{
  "optimizer": "muon_variant",
  "weight_decay": 0.0,
  "grad_clip": 0.5,
  "steps": 5873
}
Each number is 128 + 24 x the weight over its row's rms, rounded and kept within 0 to 255. Layers, rows and columns count from 0. Numbers have three digits each. The size before them is the row's rms in percent of the matrix's.

# o: layer 5 attention output (transposed), 320x320, rms 0.0371, rows 18-31,81-95,145-158,209-222,273-286, columns 0-159
# v: layer 5 attention value, 64x320, rms 0.0299, rows 18-31, columns 0-159
o81 128:096177146120112133152140182122122106078134124115155091108150145092120101181135091149126128126109123125116139129156093099140124135110125154104156134072109130126132149140165150104148086133152140060110100131142129113127136146152186130089092122197120093184106133106108119147107116121134158122123191134137118142195137137125152124131127168126130149114127127126150152103155137082140170111096137124115100139111106155163140076160119090151091122121132141136098122117111093173145119152156116
o145 102:105112122156123113120130105167146140152130136120134121096105135127154143097140112094127078129120127177159095109129117136152162152122121153127121130167107148098084137106121118142136181139144120145145125141154095130112143124100099103113164110117185104122146159133147129105086108152119140126122113165122131106133190137102134127101176148078142135127102128115139127129095113156116147105084172153119121130115104053201171175108162104137146168152123132090141105183139189109144154117091123
o209 094:129099105110139090132091162173132153104132115120124122119190115117108136175128122107127109120123134153128118131108126092138142122120120136090113120135115100111155115150119128141144128132091148078097154128117130126130141174106160134123134127166097132129125138127153148157127142123159094142159142172127123117115088111104106140134117124148147097111170189124110152121114128126066123139113116150152121095155097104116138104179108117141153135070136129091136167104067110147069098163127129
o273 094:113102142151150152117125103150138128104157118131121123148123124117105137187127099124128171124144128130140131119107146118122129114112137134164126117118146115154112140142160100090112148084139135101131123144108154092116140133130137109104131189163162119103090092123140159171142096106114128138116180100131143139088150120169153117155128135154138150155129138119164114100148155114114119159062137114117117110101114107143129116128103152090150134152124134161118135149153125100090079133085131
v18 102:083149136127155076132135132166152104108133154135153110132116106106174092106109137128127121144136091111133142109103117130119139123107154112098109092126102093167084102081151131098111122161103111118154122150109147127100152122122090132129110147127143079130133117165096120080144143145147109114113142115137106156129092134138172142127131154086121129132158124093142116105169106153174092149144118165132116180119170137109142120086113123181159150111122092098136163123134115101137133107173114
o18 071:159127152110101121105090150100131146131132128127108151105089122073110156127116099108166154127117151133073121137151157120148119094135110121111133130126142123130153121100126084122098088120117142121106075088133156145112128110139079100157126095138140107177124130162102175116120137135159153152133126134115112093119152109084114105174081123150119104142143175111104132112145087162152115087149136146153095096090131110125144086160103118113151149144098100065144106182120138139162115132073166
o82 127:099117139130098163102067179131126141096122136128098122125103130131133157091123159066105153097148136125108116097124139129103106080126092126143165168140175107171130140134140106134102123113111135128184077105152176162087107120091095125156117123153103115197115135083126137131121115142156143134131124138103126125128141139067123111110118147141110107153127140155092154167150111112106138082119144128127123147138143097113097132143128129092154104144092120133116118141093152133111106159132158
o146 101:151105117120118115133108132085113119154115158121145136121146143115082105139154144180119141131186157141146153100135087135120105167096103105148103115148124105128121148140087136112115141129141180110144169173149126136078149120160178099175130143113131097089125118128118107174148087066154122119138162142112121148130170124132112105131142151126118141120128112095148108128131132096141134118136078075126138184165123140141131108120172118122109135168123160106085159117087170112203097130128108
o210 103:114097106139115124102115157138104143106125146131105117110127147087152134157092075091120110130094104120103136109125098138113146110143119131106146133105161127127161108080087130112129108159136143100114084145110117142095128115144114161114104115124122129161144141181114181105122148137152124132157088094122125109140104140100139077179140147122152098104167164157149117076127111121158130131128168105128106113107133102114129133171139125145145132123163106076152114177153150160137166164125107
o274 095:148126135164104164131093169133132170096121133072111120129088153120098164099135130125094100114134166123104152157120125092105132121134101144156117155145138131105136142172108105143159146072104144160122160152126169141152127120104155159134130113141146084156100148119147118140098112137151126134074109123142097099104116102091146118101125131100083128112107135151135137148130075094126135148095158123151122153108104152099169127148132118140169120160126116098091125095161152089165145159125134
v19 098:110115113092101127104118125105133147133140136091150150138116136132118119108089154104108135081115122130105142096159117120144119115117161134099169128189127133100127135153151112122177084171107127152112145098154151069159081144126114157161085130075089101135140161100092156145131141122146150079142145094151087104169119154119106124125145122107103159146068113102144125119128181143164129162136104136111112155142121158137124117152162122088167103096087156117112118111165113134159146103130117
o19 071:141097068153132173128140165135154113135134138110138116137085134147133130132133149110124127153130086151103106150122144131112108138137147132130143191093135139153112151121138104133127123154116120135110159168099070132112171155130146154129147132185145110114122136139158114164170122106147119119126082132092079130142116142122155071111104181133124137131125109141113129103137151132109100137160148145168105151110089145127131144135191130135126137156134121141123138116133085098181137155065112
o83 124:199134136168102118129082183101130170160124160117094106116136143129184124162139120139140084151126127120102123133139119170130077092125172142144132156125123143139131129105128107137134127139138135100081155136096095171097167119146140158144127119132081149112093093151162132158131146137113108141127124113130128103106122141154152132140142164128149089147191094139150102098117133128119128129170144181138120127126104120151129117110114099146127149170109114128121167119112095096136136140097080
o147 094:135127153103164157138151115139072151099117117125089158124109113125112159088134133139102157179146111148120135153087119175134149126166128141095108123165111101142155141133130145147154174124142140129140131138117163123124085115096109156123120126116142092124129121134112105077109156157107084125145150110107148098119162144125144110142124069159132115099120109112121108103133102111131074123120116113076178144164147143132129122164108081118134127100141105121155133134130140083149155112125165
o211 101:119121132108191125091130136160085095124141108139113139095102136140095126117112122123138145119114136120094117106117135119135092168121182115166165134137116107135097189130123094109101157172107129120095128173100095146124136139124156172130155156171146111140097163130130141105103123156146130153149124082103144133134176110172161104149210134127136122131132096124158133138159155076145098164138156165127174142112089155098135109161131138124129124124133122136133108157154135163106141158112091
o275 097:141123160201116146154119157148129143145131126090117138074130147124107114120112119150129129134110133124149110139138092111127121162164102164155094091092135107115137101123109134155112122141151146118114129075145149118127137135134159120115130123150107142100121148155169167172135101163175160118112132140151133115133125166135127111144174108111139137151112124161105143122089128154082155076102142136173134104097148130124138147125103138155168156163137125147120118122079134103182116081126119
v20 097:127137116156145106117120114107154117116120136074118157166096077128120109104116143153114112118145126099119103124101096121128137136089143128127129115187078100105121106149147121110157124112159106101098094153096111098159120158093147171128134156180097145164101159130108073145121105179133151139133110113116096172138129190156138102114109123145151115120137148090142095098127129132125132071158149114133094094137100174167128121129165155116102106126135111155109136130114153114089107129086130
o20 067:154141120162104155118121134105084118120128168113116157113122175104083184125125133117086149134136114128112151134119096133177117093117107115099135120156129139151095133104149135115095092136102128149093144136136160147129089083125103121089176111131120134126118098113168128112110124144166115090112112113127077102124133121114116154132173150118117110118141122145121121098154148168116146137112105124109081141153169094160117114090111147171080166122155108107140120150156137081092115138168145
o84 116:162166109128099136139160115127090123130096117136114129135133143108153172118145155101061166114111105154122149141123148146143129112112146101118107101136105152140133109130174119103123100160134141140114114120153099166132113091153123099108163125140158098114141128136156122107143138145109117080121082142177120135149121122117087139109142131139156114154110153094113128155129164155115124154112085121059149124148142091112089145096170166194125148178141118075163141143151166129086117162142108
o148 103:127111163104138124123162136160120094173143123150121117190188130150123111096106114156164143138120118139081105126166096146112110153125130173146122133108147108105127118121102102160112138145120159114153172141093101075107101128117101153128123120145157152146116112159140090060075128096072164120156116154122138081114155133133157135127111135103114140131116109117131120095123145100159140101094134165112133125140128122098106114123128141104114148131116137155099124140076145160073143102095176
o212 103:132152150170132147106160101137156179133088122132119125141133164121103115148154131131061141133100112112174125117113101132127107079162166099146118145145115133156110157121102133103163096106109092163073122209127125154144112117114124102133150111109135190168106144101138160125115081121108102076082135116172156194155138149115139122117152143123116097105130109152119133113129111144098144103154149109142148142153150093153133129093123149152113140101116131075141134066166113111157087138149097
o276 089:156144146105164135148142120186144115085112110108169069116154098115130159138142142114143122125132157177100155135144194122133122132110116090104134159074139190150125095106111161141108126171106097118133140112155137135131127110147161129116133139133126125138120172117102164151116157132097124138145100131092164141131103099183091169147146090167201159140108152109118148082126140159113105107118085144147142134142102144138137095138134144138133101144139101109153107101118113100050156138143112
v21 102:132095117152134151131132135104159109124136116109129151082139128138128119130148142152157145151131116102132099147137117133119198137146135081103082122128163116130122139139146133129109131152126165144167157165128151121164172123184177179150117090138113145125116124125098134147131147152096115125089092130125149131102156106129131098154108156130121089102174126144071157111163178176162131104130094115097130157092105103109112095117098128144100106107155180137123103149116100122141137130118173
o21 067:117090135185099082128129110142126105143112157119138105134068137096145101105141141111083125114126140151144129098099125099113145110117145162158186102126134101131184120107153148102108112112127081170126086117129164125137127078166112104142106137145141154124159107163138094129120111163133122151125137099157159122104176140166147077099124116114113144081108108126138153146103141110103152122131145108144138121095129132131120172104120172099106170122144119118093127100127148123054117101093150
o85 128:123096091122133100145150148141120136151117162143131080146086134140128080102132153115112128113122156157138150091141131103143104114108110106128152110120146125143162130175140113085103130102169125143126135141102161100175119108117087099116152167122146095102081125154134071160154109120125115132125114148173110131160160143137100132135143121117120144113145136136131123141069145093114115128146143115133161134089102153128092140152124127127145161115145123125101173117147142149122143114114123
o149 104:137116162112119141128162074130142089125180100174165159135181146113147158147140144095143099139107128115106092105136108141159104139158118095070151145126141104106096136083136115119110135170122141151141147098159135122108122133126141082113132148158096142137146162072146132108066131152113135126115120095145134129132112119148159131104151140126123124174156110130131146098093135133185121089118144132148079089142109135087107150138105114145157094143156133165169058112144122129116153126133156
o213 103:119094111148141119143125112119090104096134147128121134168126076121156145115123130109136130108155133176087140157150136099150133068114151098149140120081161134155187146164160148128078138087151129140103125146142136132160094095108117146120105139165108135125128116090114087108130102112124127112114123173142139150136146154157131129121145124119156171065092097140141176099149168103153128137139148142165134137108120093086108152129110109111112118115132136088100118154123115145130128117114110
o277 099:131155106107139111116148118156120136120112154113130111100105174112125094145147178149165092153103156134137109141127119134111093128139132134117117146105103168149132149132125106145177142090130132135130155131125114130139094114100176169118135126081110147147092177128133121087159117195105120127160111097130108100135136151112111180115145142161135131147152104122108081108154111110129140132114144165132142093174152128131110102138141111100173080085120151129130121132078152137094114105179142
v22 102:140126174106084146118136116114169127160109119153131137095100094121150102097101147145116138173122155186124142080143161122128137150125116114154105124201111149146142161144140153122106133098122117197136174132136113124130122114089113104076107158125142114141124133113123134159141178106068103163148119066156162153064126063130139112141099135129119170135115132098118095122169128086119110138140136146159167124142139124136129077112082120158158132107155123108119128161109121110111153111145129
o22 066:112124114117128146133133122140137138109124151086120147120139166157123103090137177126129131122112056134107149153118131086164095134095081134105088094117145119132131094116092126158100090102079135161127112134171159119135100127163104119139133119167168149099122156098150129097151100138178134125169129166099142111102134138131125174137130129105115153166117127118134143132113137103117114139140093129172127095134138095127159178129128130111108135085148124136157129170132138164080098154146076
o86 118:099107130134144175140114111125109165137119151105109138115157155117110099121138183124190164131151089143118163147117114125125101117132100127134161147117138107127126108131143121153156128104143110119144089111138129162116096140180115155122118167083138134121136156131120127106110158147159141123131139158105108098118088167149127170131077121105099125141114129138169104124114168124112135142081129090130072113126148114095138209133111149117095143097150135139153102097154151160143110144128120
o150 098:133142162087161119154145136161181105136165106127172104159134128105136154139126097105143098165141123157090113136122128167153155127137128114104108116126148188077128141113151129132126071158157124150133119134087127154138154151090169109116133132164166124145156127078121061114108070111141116134166144107112139113132167113127100108129108090123117120104138097110102109181111123133133126104154180174123133088105089168186082106124138156119149099113126147134090168118146133128176168099115138
o214 109:111133125109132120125161172170146108118107153094147113158127153142137123129048124181139137126124126147074121171126118085109120171103118142125114101169125105112127102181079152125145145131106127181117099121144107094156092105102114100138136112118167168140105149160151152125130097135120109147128080168147150142107133155100129122106152094140122125121107109132133148107139111099136135138108111150145121137141084096129172106139171133124115103114173111118139156113139147161170151157095106
o278 100:162128129132108111112181117102115139135140134107137116089095122144103145104145157095173094098139117130137078137135113125157126145154128109128147084090130131128138138135106138117153077134115116105142119117117137172146167106153177106081150159145140128115191151166096150106093103113170122102142149130154117101159128108136166121145126187099153130097116154146136132105097085144160162101149164098103111123102124155132123144125112145093096160104166145165145089101140124128210149122091162
v23 098:169149097122072128118140114133107109167106164135154103118140107113119177141126135173108131100106148155170128166143116129112137119192082129117093134148127136148154114147133149153090144136143121135121111153084110141105176103158133150099109133178091130133120158141132108139115147147155145159097172173111110155137120150095115115128106112154116092106092108127126094137140140114145114104114111140113128163105129149107129133109144061094149203142139068121111115085118115131131141115122098
o23 066:117099168152076137127147163145148129079151097101098104152124117159102146095146172109105106097095119123145140152118126139119101135161140134124126163154132154092105168095132161086112110127091133104146125113117146115156125122136116100150142152132179087110125116143096137112154129142105112141155114087116151154119086091127134191112112140104141093139150126148131120141106145096072107074124119154115118146113121115131136120121145122154132150135144151152181114118146129156165107073134136
o87 125:112144135185121168122127155177156160106145127106123096162143094132131105071129091124093155122118147122133115161111133179137101157144151139122107134120146113115108144148149148127149110119129143139147113132098161100169098149137137094152151138111139113088169140111119167108121164130102099117131133127115157111141149124135158151115110157124131109127136175173125124127083118107111109110130122129116097134101109123155148107076123123157138124113141165141154112166114119144173122103122119
o151 108:129090114114108130156138108095073148147146142131158164112131164103147138113145136110131171150158133129141117113138094150166133111168162109191124123102128086142122112141138128161118097158160123097097138167106107144125135093115145093169091178138144104114156155103112173148100126084127168133120120146116142122134080085094146092129148121129102099169110117133140153146119168139159122145106148154147160138195103112133112138179160108132157157091157141116116162147124138140066138141095120
o215 097:108104170125118141121132153147143121090151134107074118099137124194119155158146181117102101111123130129086119142158097116122108108135107123097129169099104129131116116086117160126164132141107135131109107088081186127116123145106124140113136162168094104133128163164124114092157127124086151102149142130101160171128096123122159161118131096103127099151142129124137135148132166125119149096163139104090140114131163143149121092134172122123121172105131157126167117132080089167126062071131134
o279 087:130164084117127124174126128131129130128133144142122094142127135097113110127128164156142136177152130133099153119130113138145111132074148139114124087158078108109147129148165099112134150120141172099164111132158154120143156140100160122125137090094081088132158117099110130095141144148138109140098136077156137114120126142169125085177122130138127119140147131166158097152152129129111093139154113147131146086098121142129135147144131083165159119104142096175114096140163137178114100140139140
v24 101:081080126117161139173136098138137118130126122137107118099140162102101128112118101109110142077177115145090105133095128121165098114132161097118111099145135130125132132110094174110149127135153119156110112077144143116128123161146115136123097140166139090136142105134091100142080101164108071155162139131094093122111136149102156172151110109146138147112135155137183124115106121127140150138121148139135148128148119079086150138119111071163137171162145146131146116120136147142165128116140132
o24 073:140182139089164079126142088078107147123155096125126147083117152114157075142130158158133118133108149145157117117154146139113140116064151136122148139120142097103150119141147120134147171160126145130130098108114116100124133126111160183128158131099101153125167107090120157119133146127113125116114120089132174142175120146144154112103136083096123093128135097155181122088168147132146145135107131168124131135092152118122108160096158161142106093132114115153088123131151139148016123133148115
o88 145:136143114115144113147136112116138173107127104155172116093119165117135108131131140142097122137102149144172146162152127103152159089141100118127139133117104140108141125124133102121142142127105138141099093158120100101133159096122141144116140126071134123156119112121103147078167112114090122094105097150125171160141107152127183135136105089043116087118127093164112123092163145133143145146140127106128124179152127151140124127146098137129089099082134162160140132162159139130198161140157113
o152 096:092109145134136152102133159136116137136117155130122110163141119087119134110155113141128165120132169074090108115086107134098082142105132162151134152163143125166139128119108139139122132081128145094124157110124172154104098163104110120132188125157119113140119103129152114105090125135116128129149141138116123130106130124114094137167075164140127167135108197112101090150117112128165110119145138086089125116136134126107142132135137122123108176154093152105108141131150127076206077145090139
o216 086:163129147114142150111135091156101136149155122167091171118099127104174155153115126137102090147126110148111141077142116155069131100070150099137130110149167111148120118110155146131121137153093124129145106116110100146118089127126138173125154140136136154122121153109133131108129124144108167130106160150129134128130129131139103165154101143078120143104096116142142067126133173157137115120119127109110124135098132129147115134108134159131105124150139126094129105115179129142217110153137117
o280 095:114096133129109164110113127128104088100137107154158108129127116165164128110113130119104099121120109123109171126168155154136152113120107120126116158194108128148122151157143139120132117121126146090135122151072178093128168143175132081169085138080128114120119129180153160128165134080175162121126146113144116100170095114119094116107090125095120158082106104089110172109130131147094127143118142138113137198127161119174144102120121128135139136121130125125134146101133170119127101127112112
v25 101:138156152151113123113158141101123169105142165105129117172133128150093128109122130102142132088134151129087142169126130090151095125152115122141138097093130136092161154113079142162109120140116068155099121098097154121103094145130159116109171124124195101145109084114093130154122135115115134128097150086139143103154146109115119131123108153141180114155138095121111112116133121160143089163146111144128115129153141141134108164097157156121103161119124132150090176131099159130155107106108126
o25 071:105076097118113121121156107119100119131154171141117144130138151056122133146139138157132140108179132164137135141113131111124058164105071148145153149115131151095145091104127112131146174104126128145109116141142104062132114111098127173122131100075074085121069170119127170155148120153158149129169121132099131120097091074136097110096148107103165152126144175106097154093134125124131148106143133150127114153139119126147130148126119124105088124148163113102146128072166157130100129121108106
o89 121:132098135090174134107121133134089118145130153133124118120151143121116147130100181139106148116106176125156151130096140112132091135129149142153153177114150151138108111130146139117137132121095112130167124135129112120130130123076150152125092097139088142107113139112143133139117055154128126149119179155169101148118068089162140091109100170134116149108145151138120195141180201134099154095160122132133145140130123119143079141090126126149131114121148116119159104076153122131214100136114121
o153 098:082175140139148095111101135119114136142134092110123097133165105117143106132134097134148129158125104133161134127126154169144149112142154107124204112116109114168101153137143122125120103122110138092102160156159141192124107090140122140120152164171167131151139110058096095133098137127126141111165108104171123116127104121122170121128099125143129128107102111108139097109098122116092115191122121135143090116120110124159134101154121166131148139109131113122105142120086125125142175131193139
o217 094:137093122123111123115118103094132125091139146105118153140139172135113087108155153119111139094116123151113113138085110179152087161138152134134133131151113135153168110084127134153124140142129103106087146127109115120158108127130091167152084120095127120146124128158117132184117106111147085130133121105149111120113123139167118104098108125148142132105151166168113126090180108095130134137144142096140120152073155139170110151126134155116095132145156140135134137150168138139098163128104102
o281 099:126094143162146161146167141097148092144111118138116107116170111119177156141120168154148154142130126152131135142131114130163163120156110130145149160135111153095127111138153107138153127194121123107132106148143119119153149143099138138113131101099077124139143112180136114102158135087157117123114157114134115119108134119135101127124157109136104100132144168121144132154099149124091139143099122153107147139120105146158102129094155117177146117147122151150153117131155155183184089151154106
v26 102:105137102136171141099104164121156121117161143115114086129089139157124174116161168118106149136126144142144137086133109128126136136144120096120124134112112111103162130111154139102137093162119170129151154115115115180132131160107138172118089112102159141131126134118155110127133088154135136148132114138183137128138097078090099141080133091116118123086143109190121148142105127116159151096124082106142122163159126118165124099117171121112163115119092140131099142135136157114105176155099082
o26 076:123165113079112134097116167066089096093158144098111167097121085154106160139128137087154095131127090140099114123147165121141122129108092091157108129144127158135128098130122125149111158162149145117128148144117089176118162137188111102124119128160122109135127138134137112124113143064152124118120130117096142168108133169158146143157176150168138125107171167118117088130104142146146094099096097115097166144137145097111126122100109108080085097156094102121135167123094153147107117120134105
o90 130:165132117071144111135105162123103107112142130092137133080045134149129129105116144093150132114144142117096093136171120112130094123114091135152155090143121116138091143110133118144167122153128113126128128127131133139116137123179113077145126130158112124158132101144141129101074166082147117133120144118076099139134081130169136086117171163126115110109175183138109129116114174144154116084088121171177113131148169176118141113119162142096119100141163104117138123141125176145040135125122146
o154 092:141158140104143135159094125127114092143139109151131116121148119144148101169125161143103130167155131190088146136122173117171097111176124149094130092110130129133149111140140105101150105111115133146124144082085127113133055109113146097123130133138165143139126173095115102085103128103124145122155131098092140148133150138128116147139129092159118110152130093120132116134151139135144172187112136129118105104159094136123151132158100171138138113137151157169174114109125114192058149102130158
o218 109:134127100101081151116100175119111121104113130103130169141148119063109147138098136122132128115125098095083094116156141140119108165141120119143129138120141120124097082115130114139144164126133121127127097139087110161114134144141159128080094103135167120116100166134160123121128125108109124113097138114126171133174104128132172132128143149158134114119167194122144105141135129160113159089139141142091145096112169130136121131129046129157107092091111109100156143121108102170133099129170140
o282 089:131143135164162145081142097136099126145116142095166110127141166134150131106137134128161109120116134122133177110165137135143121148124062108119134144134097180170129160152112113124115124137144074140121117132126147097086150138144103139113124120162137114112150101136102132149172138149124137143123095100139127097144134121125119122122097071130105131143158099101132118131101102118101144151148132165132104098141104143133108136134139170134116092137182109130135120095140128137191108147130095
v27 097:099103135111091108098133143139117126157124145125139125104109097110116110130108105142155105098105138124096130062131124142131105147127134137113102132157126080138124101141154134165158132143136151121103149090156123123123103138140125139118109104139161095118137100136154192139149142146144142124156154134105126106088150164070109102173191116120153148096118134095147109107083154148140135129146135124105164110135135129151092195129128155145131150188116151164150125115130183149084123122168151
o27 073:103158138084111074161140123111104124125107113114125103100142096109126107127125163167141120069108101142168171123154119143128125129175122124117129148108117158102119125148165139151112115094074087128116153151124128146107172150124158158122133098072158132151117083085145091120141108126135136123134088115142132106132144116080173146148210136080128156120172133161135135135127117158123124147113134142138101165159122140160141079136115117109097124114100113105137144144130114151206145118110140
o91 130:129150137089110066186137105099092141169145127153144131152077103110122123142131100136126100121144174099124149129126137165109116128141098122159172146146150162116120121117146118072131122109133087108091163120134125099114168126114141078160121154059127115142108101105081118139087121133142077133114108090166167119106116105124138087079151089080167133102163132108112130158116132138113119138116159119103093139118105099135164080137122085104147140099136142130133136106200129124113092163089167
o155 090:159131117160141119128060107145126126129139111149148109131131143110131135128177127112151148124136080153168119167144140097121121130063144113129097165131090136154138100104124150142115131139124153093123127159116123110134124110162125138102119134173170103092129121161068100149145116135145124134101122151111098162150103124113127163109110190084117088166126084149118103148138128108124177138128102095127133126113098131121143114121141109137126153161100090122145143143129112141034097095120090
o219 094:103112135129157110137095101140088108114111100155132118094113119118152111155119170158142130093164161179160150120123142134136119101132142135107155112106110160132123154162145138139111096140113145078132113114108103107125142107101129097124126117103122170120139170086131132138107122134139149098137125103162134108119127102081122190163129146127129125130149135149118169146171081167124133112127145136148119060147084140146168131126129131103153115089143111105166058087105102140173141103088151
o283 092:171132146095135183134105109136163084100152121138156139185133124127127095128155150092159117146135107170135154130112090158077130129134138126073150136114131125117142164113099126126167165108053099142095125149135166155137146142152097115119132150110101178111134115099121130144144113111113108108088128124129137147124181127126132127127168193117111156116154121119114118122145118167107135085120096093140172128127136104135194108147124121137133135120106143113114123119117106121079113108118145
v28 104:115153112148113121111111134066130169122170094143133120109086125141159153138150129156102141117110144134122146144073128087144100081118117116175172099101137108118115100162150128105119144127144151151109130136079113130114176148132133112159133095101049122130127165152126157087121140175113096108140157151111138153129132105156148120163128119131101119176101137109104175153107131156143085167127084103119127116110076160117106158128148131126132148122130091138128124131116106077136155126150110
o28 063:123150135116114092097122110141135147098118158136135109117138146113137144116120152125133106204142143134145123102091158137130138151125131178128146144117120119134125139118069115152145202075192126136124107160129160153087115102096133157076140086138146161125105131135128182105138094125079130117125139086118122120154080139137159114137129133108100120093170099095128158080121139149166123109126050155121105135122105154124133139164116128118100121142137126124132188118129127126188155149125172
o92 126:164150167111168112117139112103130158156093145111148095122122159090110143143078146139118106148123139156159115098134152138102131143139119163148099125127162118138135094103104107138086168114159113081094120178151167125136100113136134168058101128168136131096138118124095150131138112136121129154128129132114080126150106155103115139188126123127125091152155135159160148120129119077146155102151079124116088143085131110141136123189131141128111152148155134128093159129143137132145151148104147
o156 115:146127114108098160138143137149117133059111142152151121143122134089145098145142153150148151135098124118106165139164135190106093119073104103094144120146135174153129168145101125154122092171119097136128144132148127121097146155117144080127106131104106151140165136108155112116163117101140120140150124137133109155138142102098167150107115112144152151090125137115114150103127126141155104163145107173116129156136107060119117132133166107152145099139118102138113127110076115163086127142149097
o220 101:103117137115116139124108138135158125097121096124121125141134149092158119155170119171112131157159150208123161122146114121130125140119122175115126138088135120127097106133108100161170160125159154126083142104090152174115112116127139143151156130122147152143114171136105181131129107138110131130182144077123130126110100114108149140141094115124112115114150095102149124103124135147131125130145070105115163109123154157130143126134123122085126131168123100070140153120111156123080175171085144
o284 100:134145158136190132108137098177126129134157128182107166137171158188090137139139141135144089121139092136163132087117090149141148129130181121107110113113129158123145098159129123081117141096115125145106127106117132123121107117115094113117105124167131141102176112125134097130112112123103151125157170141109128169098136131161083114129105113152125109129170108130159145144120094095124149077118177114151119133140122086133089107127154136114093147140128129145154108109159103140061127128164131
v29 101:092100136137123158115127148136089089107117137103108077120119097147163158104117130056153080124164143146136170100136087151137187138137101104151124099195128099136135097109079150106146090161123096142118100147123141139124111178110148141146122105169146113110110105090077168163117138116102103157127104137136157112128164136116103150114135208150089185104119154167127128137136117131143110138111123157129089096150129159135146132141137092156130097131093114126131141125152088116124153139096121
o29 076:121130113123093111121097149111144069155132134089138142134087111122167139146112169165116120161139145098128125111146137137152118119137169146151157084151098144134126106144121137138131125148084121104102134132130124140108140126158123131172096124096147148145114097122106139124106163151119122094143142125086132166130126134106154089100127102135130120109127133078098107130127160100121123118122171121196128135127168117107107156121121118160107121130104130131131086139097124115000177164127159
o93 126:164119107118127120143106125126165056142160069073098138132098130114142128113119171139126171149159116105164105123119147144134135125171164140115144101097098141157110112132137142165137154124092109097151180129116117134091116122112097125129077119137170140143075126133138104115128112139159132088095109136130134184146071092113133137108109112112112141113089125083102173132137155139130143139153083110153140187160154101075139175115126122122118133129132107151125086125107112172123117137123132
o157 096:164177128101123125124140096140081160109129112183157090108136127093140139159125113148159148109098124098102127130102124139133122173113087087154098177114152128145134121129145147159141144132171115143139153104122179120162164125114114157106164063151110128092157127130153110100156124167143104185076127137140138099130159102139095131127097103125164138144136183136103122130140156073120146139165091109117138109113114120123170095101131149158129102130126134103106126124155091124197093125144109
o221 093:141120141134118115152135148155171120161124155135153113109111119129109141137107153187072189122164111128121161139120116075139048075073199120133103075150132125109144096120112103126107123106130157142142093113111122111103076113150116117186140126131163135117120132107125147126141153087118088134108136097112126091155103117097133143120173141137143161137125142098129147090179097120096122074113136137163149119144113125151148151120139121126137128112104103153127107124116108126178143157118125
o285 103:173148115139120044122109125112102149163176114113136156107112155109131157075154109143177125128150099119131158140106114184123104103160127098116105135105136122135084148172145098117107117098165112131116137102147119095154132110144116143133097190160163124105147133135136114145142117113137137096088132122156106119155130112119117091128177120158104100144147111176153154151119127055091112193154118116143135105131112099091107124122133108121138192113161162159093159119089113171168121129136120
v30 101:097166114124118139137074188098114119126133140092164156104107132112181149161123164119113183118113116179128108154113114135132158132151136155083119120126166102123107107148168148099129137099117094142150106115146125123143135120102177138141142103089128130127092134177165109143141143169123144095106136128159126125154148167108166095116123161100121168126122118148094113139129128121099113101106117115111099143135110107166118132094144120125135092161167105150117097155124140140139177175121093
o30 079:133126149134114138161144100109119123151182160085134078123093114112154132134152096118160140082131150126118152127113134104062145133085130121127140162169189127105090151122130147134106124146129127074113147162133148104086121088189147100116132123142113139108085106156120154144135155138158087116089146115110138148107137093184089140142170117147133078124087133137100100122091144110114129191093110158127131112139120141123160165129145146140155129112149124118103128156122133094028140128124128
o94 117:127128124153131096169125089121146141163157156124124085131135146151148090124119130151144105137119114098144157116100095105076158112108107161133089148168146104157077136100126134141106133128133128089138107165108190122120128143153142088103127153116133170125102142108162076110137119134137079114112140141102148124118114114154118146130137105126153093162132134137113128109150178111123128146124119141174118119156144135138145169160154150086150134085132100120121141152110142130086134170137127
o158 099:137143139120173172095134140131091124102110091108147155108122147096111125151118139128124131168093136102115109160190147149145154129142125120108162065123095127113135130098135130107129116120166107146102110098113105177162078084120125136116097062154146135077134110091107106118140100077145158129151113152117146152135142120154114109102147122127092119087142112144100137121170151136138114126129151154120115157116145120140107140121102118111174110117154164134137118136119158127189136078150141
o222 106:102146124177118101116149100129129150126110051115159101150099115100152145110166119147129136113120087121146127090168135130119129110142154146143140180158153119109127173131135111109142144111091162091137139124127137102141095120164133131077127109152155137113195155093087158130116109167138125133061147149135087141153122112180086166162137125111082116106086098177136103140125097126147095168108099190117097143146160128125128114149130142149125098133147112092098120125109142159123128118109124
o286 098:095110143134167124143100135150126184109131157142146120094171096167131117159102132148091104158151162114154128132110147149101117140109113109153078107135168141124122113087101117094110137094094122109124123139125103111118137143127101149171190133129107136138056120107134141133114142117106096085178114164133134162140179143162161142143152133153128143148113098093135156150123102147168140123124154138103138144134152109125122084115105151123138175105122089101115171117103149131132116125091168
v31 100:160146181150113112135146128157166157098114154069100130089173117115123114125095121138150156137112103105119161113144128143154141134116098102154136132119086147097152069123126088128104152117140184142173179113118131164127101092180196106125154162145087126098143148113133117105109102128137132102126135106173133119115167114162138122128143145124118129132081170144110139092149120110115120103108138127121173123147151108134132156112141143130140132134148123144141107136107084108122136086134105
o31 070:133139130122146118157077160134139135122122147146130090115144114154159130164134122124122102112149142128143135126149153096142130125185125132127126114124088141128119116105176172146127127133143105139139174150118156135108141119109134138130146090121121124183136142123118108148152164112116114131109111134107136151117123098120126107173187111126103112117095174125153079112136087109166112112159075108111153120171100135099108093111125138117110137097133167156122126122110089118060143104146137
o95 131:148118158122142146123092123138127168166121103182134102149151149147154166157111132146131115152154081149164154132152094123151156129182124104142082117107110126132096163119148145140100152137103138147133125134128137102134131138050138160108125120124161132149125089141105099146172148122162157137110123135141152154129164111103131101147151093133126110144133147119155090144169106157125106146169078121097103151115116128093144115181131161171099077097136131122120139086159117131114155136148120